{
  "n_head": 2,
  "activation": "gelu",
  "norm": "layernorm",
  "bias": "none",
  "init_std_qkv": 0.0271,
  "beta2": 0.95,
  "batch_tokens": [16384, 32768, 65536],
  "doc_mask": true,
  "train_tokens": 194500000
}
Each number is 128 + 24 x the weight over its row's rms, rounded and kept within 0 to 255. Layers, rows and columns count from 0. Numbers have three digits each. The size before them is the row's rms in percent of the matrix's.

# k: layer 5 attention key, 256x256, rms 0.0526, rows 225-249, columns 0-127
# q: layer 5 attention query, 256x256, rms 0.0539, rows 226-249, columns 0-127
k225 109:107127139111121144115164134116114141114127129111119131127104124136124159134135108148123174128128141093142146014140144142123114120141140137135139112119184123151133099134151140126138111128119116132127127118138100129106123125129255124137155138131131134126110140133159142179111114138106180129122130123098139136128126113120130122121167129124162131038129126119122143136194114130129128097109
q226 100:120152097100128113105122122120132150152133118158107110170162123070100155162100147141165087123140165153144133112136099142146131090128147146109127113086110118116109140147153089125119189134148115126138153133119165134165120120148136137118111160122137116131112136121134121108095140102131126135110116123131186113133170122164143147133097153130154122145138150069100097112132109096135143137126
k226 098:144117162099108154119126138164130141169139131149161105172149114153138085125112111114135096106119110122125100139118152124086118160067121103116119128129132119121114133131112162170088102106137127172120104127099123177118151126165042126127106104132157164130177129119106098115136167140071121135135102171155146120120109141126127122097139134163088138147115137139150121126134097149109122174087
q227 114:076118158165153134135099105157135150111131155087143134177163128139131122139127149134111146132093111149119121096078161087143146143147098116099137105182158155164184132137176112065127118110108148123143080087119105117127134107135132086106105093119184084089116093091138158133141132089117121127090167139142142123117086152117177134149110117123103150121126108125121114093125156139127087140131
k227 114:127106128136109164131128135115108172092126132057129102145116107133073146136121104208118111114095111125112153089141120164129116115157142097138152134138163159141173114125140104127145136063130109123118117161154146137135128116126129115095136104109147124133125119123149175176098150109143107143126146122139116118156100145143165141135122098086162106083149116141113133128157174109133129167114
q228 118:095116140158157108144098121145139135103116127089103127129107139151147097120103091153140123138087096133084102149112126113160157124153107116088137139129129147126147181131099119111113144107124124099135151149146123145165185116075134148142094159138160127087088123102101145145155122097124106170137155133134149148121083131122162113114160155076135147115113122115122124086139166144109117140123
k228 114:102154135119127152134118144111165157133124137092113119117109139132163105097133134140115068141095123119123106152142117106127127154134123157068166134126082118085139156105081137111120154124104146105148128199134157119156149179133057102114137159126130096127173119099120156137100153098162085153123133120149129118119119119097145162132108120131119121145147129155148108124153157122119122228094
q229 117:117101107124115106113144122116131117100112113107136101105110086143062155114132116138125138134132136113167129133118097189126102107119128153132110124118128140152137157144084161112080106149108093102147131121132133125179123100133146113128112119112163187136123075147103171123141129145101121162152146163142135110111116121145101155112118112170115139156173109127175142104108152167084129106138
k229 118:131111124136120111134120112111140103110108130143105147110145134152114124125131143123116148112115124097132117027108140123122136135135124109126149116154145152123141124122131119132147127123115129148135129129126116141126127111120255133124122134122137118112088129121132128155134108135154186103117131133137124138146118151120126133131158146111133123062140116147135118140147149129120131081123
q230 114:114085123198097155084077107131148174096127150123153109151087083132062132173142117178108134146078144110182132104131119121094101120147164121079115109138136144134154121140122118076144120131131133134148145138126142138093158107149143127120122106131154151131116110132150172139102144070084138159103145122117137116132108139148150142165152119130159143123118144124124153102130196122156100135141
k230 110:136116132114107120132136139133135118098127130093117136136107121142126149135120142140140132127130140079122124036126131128137122117147130139120156101138211137145148091120133113106140135092156135128127118158144123127117130125126179135120151129124120135119123136124139143202109122121136148138105118143133143128119105136125105118123135136113154135036135138100147117120224148137149113112075
q231 107:114171098098125137127158082129123151138097130133085102087154149134150119137146117124102145108135108106138133090115126150102145094191131130154119132116110119135147159133175210138129165105100118169127137106101103100124148169122139140112132103118175132151121158155176112104141130133145130137165085103117109128127130143121128122130152108109103113128136114151137157192123107125081154096137
k231 101:128122167143147119137141110114123100127086145136105105085101134083125122074126108175146157122172136109164115067115142118104144113156104117168124135119152135153135132164149149135155130142098125134149136111155133169095088156097126134124128099137176139126107119162157148098150089157136126127143110104133091185094163127115128135099157130160146138092159113150147153169246083150108131142141
q232 112:148190087129138114130137077148154151161111148151128099169169173102142108084138101145137096100136129136114137126111096123113143108166131109154102097126112127097195151103148144145104148069126137106097129134072128128145118157114115128100081089141180150139143122134134108106093182178084094171138106109102123131139141136090148128158128102157154138153159103143142165158141115145118135153133
k232 103:141146119124132104136131133146122095149101121150155133126146123112112080130151131139120099121139127160114111226135130107130133149136138108131115134123087131128139150132126126134123138127122129125120109113136148132150133136114034144128117131133156144135152110142128131068127147128121089130140118117134124126111097129167157119113116104136069118190130122119145112155024131112119123159143
q233 104:175121131122145144136128115117139138130113149107129089143115104135123157103123113071117145104104150124109103119112154127108119112138118129141135166129148132122161154134112135165126127102141136110105119168109110110127165157105141174092121121142158131106113191112201167153130124148120159177101121113102108107127098153120096120108159110133152121092099131148133149150119159122096120121137
k233 102:122127130131151128157125118122127135089121136075125117110110135129139163142144108111119175140126145099138143051132145149098104116156149134159137111127189123142138114125121133114147144122121115119136129146131129141103110139143250150122148128131140126100112143126124148176110099123104166142119124104097115138142146117113108124116158110098165125046141114155142126129197132144126126104137
q234 112:157193088138148166114172108106112143149128140152139127175143132085122121116161191134150105125135140122124137126189147107092108106132134135121108124131135123123123122141156115144157147115139141110075100109133148112101106098150116184151186119104140128105132179166130163112105134128100130172106088075138169079104123120139158118135133108135120096137135139098135123140133132143150136129101
k234 107:153125140097149148051140143144117147132126108122123107160101098136121078138156112128144100144102147095111129149111164117125109105093152141127149127104162117120143125121133102152123138127121120118119156136134108153102188130135044146159110131149139149150124111191131106102152155089070118159132113152130169123124112153146143128112142108134100112155127152115119151143103094117118130183126
q235 101:160134151155140176138156157138144123130114139125149160117123107161164127111174083097141094117119097153074121136150183120105121185115091100136094146139108118104121126118119111190112093139125167150103130141121126152075154158144113141156127116130104121135145131152141097131150126153106133102165131080094117128127140139116130088152119118127107123135075157187054166167119120126146119140110
k235 097:127145121136149109109127132132113139146124134101098125110124102115102151134136144119126135150156162122142154164127125129134122112156160165126134148124157069113123114099164127109140124121113124093135131125127133121102104145150226100132107139135106097120117153136150133118143100119124160124108114137127127118116129126116098114142117143125128125124107128127105132094025140096163137079166
q236 117:095120136114109144132122153093138140097137135116130132147110155163168107148142123130129121109142094123138094127114094136155136122112112152114150154135102157121150178107128136106113119133134124142114110130155134142206153161131131097096115130128143111124115114084063123140136114112170144112135123130197114141174114121132137111111154131105100132134137118097128076090126140135067124126114
k236 111:095111138180144137158110081150145112089136152143139107107108141115130116107127131145124111145124110121127144089121097129116133131139110128109159129123130153127162151125082136104108107116145148096118142164114169109145101114122230120086127104128163092112110124144116137141092113147078139126095162122159096112151120111128131142125149141155116115107127151155125107118153138135137130089158
q237 118:155123139119144171133138109137130124158098122154133090103156077116107086099132151104131110132128144129138120143133193157120092137102158129126122086100134129153115134147165165145131134128136166108146157124112121112097119087158118139153170078131155160119147138149111093095093151116055116164095100143157189112177124112118122137136131088141105144131149090122140158165107124144152188124130
k237 107:136114118131140147086136110129146143111113111109108174134124084106099156137135123122133138133116140080140118084123140160134115104121141121146135112154168129165136138142146123137166101105139127107152126135130103123090132103134255133133140141140130138126123166157153156140141136129117164143134100138120121111133128162133094119132116134098136114094138105106133125141034147099165133046136
q238 113:097121137144118140133164130119140134108142151113119143097097100122120127163129120181129150134074149147130151101109096106145151097171134163123154115115102126113132144140169144072130158120165096096090090128163111133109100143089122160105123162153143152119114071111182164133135132098194096139071127127116094138121116105101139169120115151092133111135118114125189145083139134140163126160108
k238 107:108093156121141119166150135123134140115123139115128121142122111128146098125121107140110121087114103145120138195123121132151141138160139135171109126139114136173132121139131134089106140108115119134118114139143132154143123124105000108132113153154130144133160110108115114128121160150162075143115144140153123134128110106133156125117171125092111118126141138136134118152101135174098103188108
q239 106:149130117102177169123126108116157135130129132159102106111118095108074136132093142105120156100097171110153139094153144193100126109147173139092137117126132129133117141152088124139177131144136138131135157174101150113119099093122152098096188138112136113126097140132129133155091112149110146124111130115139155119155147145135098157135137162109119121095161119152123121148125138131148144111184
k239 105:136095129109125138141141126119137125109120139108133122133126146150137143133141119109113133131123137083148122007113165128122095118097136141128155100145192141139136099133132128159152132131172127158110114131133106139108107122130143112129149118141105127106131134130125133171135102141126135117131136138108118137155141110124112145133160128107165134073149132134141127123255122134121137099092
q240 122:101102160135160113091162114110142087120168135105116106137171118141097148104142106158131128105140101121162108123090115138093119125109097147111157150106137165129172153115102153118040120105162128122132141137139131137136134119138147116134093117131170143105113101110083117133122151090075142136163184185187138146188111125136156135116138123132127161107117169118152125102120088170062094105120
k240 113:116126132133111119141109120128144121073127145149122128139133120105127136142135136148134136115142103097126124031124109160113139119162146132110123135153151152141130109137133125134168114119152114138134137148125144135133121121153255128130123126118160107103088111128113134165115125112113178133119145110164109118133122111150086144110116139128150111040137118124126108118165117117147111099145
q241 108:085134154127132156152096122162158164086134156124121085114139096125083130144122177159134118117047120139142146107124155105136124126156137111071135122154126130150132105132137161122130134156110131110128133129157128118122084098137127115136107091103192099087131061149120168126128149098153108142120157160128159128116082138152188142124138118095136129120122118106146106133114156145142115159120
k241 100:127096124118147145124119115099123163093140127081120135142098088130103159128130126147137140118116127083121151060124148154118131123148131141112149088147181154161140133150128114151148113090113124105142105178139132117109120088140229128134153122131137102113091136145142138198143113124131158152121125138118142121157119142136110110150122142095146103035123137115121133147104143119139114113110
q242 115:145113128093147171140108100106123107135147114091169123090181093116121134093081135121093133111135157116104111134128170143142125180102123113152116089137126110156126181128115150154120118120069136103188126126092118128156132102128128135130167133073120167125143143182116115097134138106091151141125124146092114101148117132164136154157080085126092115136142121107165114148113137145153150112157
k242 111:134124115136121153159116123117149144110112120076097127124138123099100180138110127100128150137113150133107125040127133148142108119113127098127141113130186152162118139138122078159185118126114136115135134143114128122114132078109255147120131138113109131109110151155171155147150123120125169122126131130109123122130113123136124150129134120119139119075120114120117128134130130104148143054142
q243 114:132070132211098093119079052161109136117167127118133133157111129139078112140118146136157108163115114121125100136124063087142120123133159156102090132146130136166139143120151142101129140122128120118138145117112134150126120106137129148118062129151144134134135096110095131133115139078147129170124099156167127088121100111134151157093104146124156146154104191101119138091122153126147093134135
k243 116:139122154124093132134122143164134146126134127099124130131121084141128128156129118160150142133105116083122124075132127111109167125127132136103140124117141143138124112153146103113122128093153149119150115154136164083144146123126244121124130179125132128125161134090134124169116134103120165147123088125141151120141092159106113104112121149108132121064112116128143140151115178127111095105082
q244 124:132133112135142122163097138138099120108122110153079127121092160116172106118148127100102164131121175123080131118130157103147102143159135133165142147122132122110119086125107164131181111118117144142137173143098134070114146129109131134158168137147088096125139165144160136153166105143150124123126116067072131140093161116107045094125159134107137113113135137135118149146150101125127169129129
k244 112:118152121114124140119130140119129123163128120143129143115131165137142106121128125140123115144144125144131119168124127119115120134131135122122126129100089116119114121125123129135125137158129119138120121123125121158131142149113000136124130128136119131137122123102137126090128130145133074125144138125124134157125159112107138132125119119155134168169136126133125140149235103137112134173127
q245 116:116146141122115092153095143122102089128145126124125124137141194100166141113104130146109163113126088103089105090100071097125147092148099121136164142156139163121143129104142159091141111115087127160131089111132118117184120175111160160115115143123122107131104117115109142120148111161193148090167148107125088127112117121143140119083147086123124107113115139134144120160149146113105148119144
k245 104:127133130128114108162120126136128141136110113117136068104136173135157103114149113141121143108142132140102118103129126148106133142132128100126134139105124148110149140149107137131086129140103097173136135133139147123151105151142049140104131107121154101156135100107127121104118123171146085117128138124125122152146131130102157137118136099182140128121147125141122158151255079141100124169124
q246 113:129139117126147131132161111117096128181094122110155122126131157124184095114135145108073141141125108139108177136124123121126108101154139127142103133117120126110132119126155149127145158120100159116118081073107131083177130168086119171129133085103110115140138128130206150115126125139166078113122133082115135146090121134111133106137150106146102115148130104139163148155136127129123099147121
k246 109:132165112134137120118135153117147104101139133117136097116114120117138097099108144160125135120130148144138127217137129112139121117155117093166116129106076126128151153126132138099143115136105122112130131108143120129133126159123045145147122109116156112136149106169122132055129119137145082123136141127098122133135132120139158115164111103117097104218122101147161134149032141137113158154143
q247 104:090159144133155144143143109120138067134097126156070093088109133122093142133126089144100173151120106113141144112114086152116129093167149149119120121091113116148137137152153164119140171129123112153115160172159119108143095129103146102106153125138164165143130114125109127117130139151152128161115132140157101135162164117097124122123155132084128126106147092124178138185131107134116170126129
k247 101:113099170110147107158148098108117104117087134131118119099107132114137133092148121131103133096136103094159102069130140163112107136168119141154135106144123152167168147162117192126134133124131107167158106140110122135129105145107080138125125108144157131157141121111132128142138121173159115112135119140136112174118150113123101136129143141132109142122162132145156129152234082168115129143118
q248 115:131097118129110116109122116133135130123094130076126093121132116113096149076134179120130131124126138108146089130153164143147117106091116115154156120070137111161152163140111120112111136083143106128187180154118127114140157098096142083148112095137123164139120125122098148122129118124111123172117120176174119111149144127122112154134132124101117129121155096125130107152125099139137182106121
k248 114:086106151087129133137085119101153140134123096137140134124128176128134177112127115089098160140121103114131090075136107148094132128123123105131144119140115157158128144126129141140145137105124158155188160146120140116140121118147196130117129122136120139121107138110073148148151135145122151134160110104139111126127175138126118131139142163125101149071117124145085107165182122116131118064144
q249 114:109123133180109146154091137124152132162102111121130158134144132154128146145125179123147125145115115128127113126149138075106094168120100072118122109093171137159123141143152083138168138129104141137174140144110102132097143138134124136121123107145139124127122154120110144127138136109119144152125102090114113080087142122110161116124128101128102152107104138137065127139139161120171116121140
k249 112:144177137128118145108110124171124166139086093127154102149116139110133173129138125122136098133120116147129086189110112149143146131092119091123144124144126099121138143130129103113119185114155160123170152144114160111141142148125006121125117116134121129152174159100123144120142159091126109156138091123130129123123130120137125127120121111137113109160111119137088136139212123111115126178114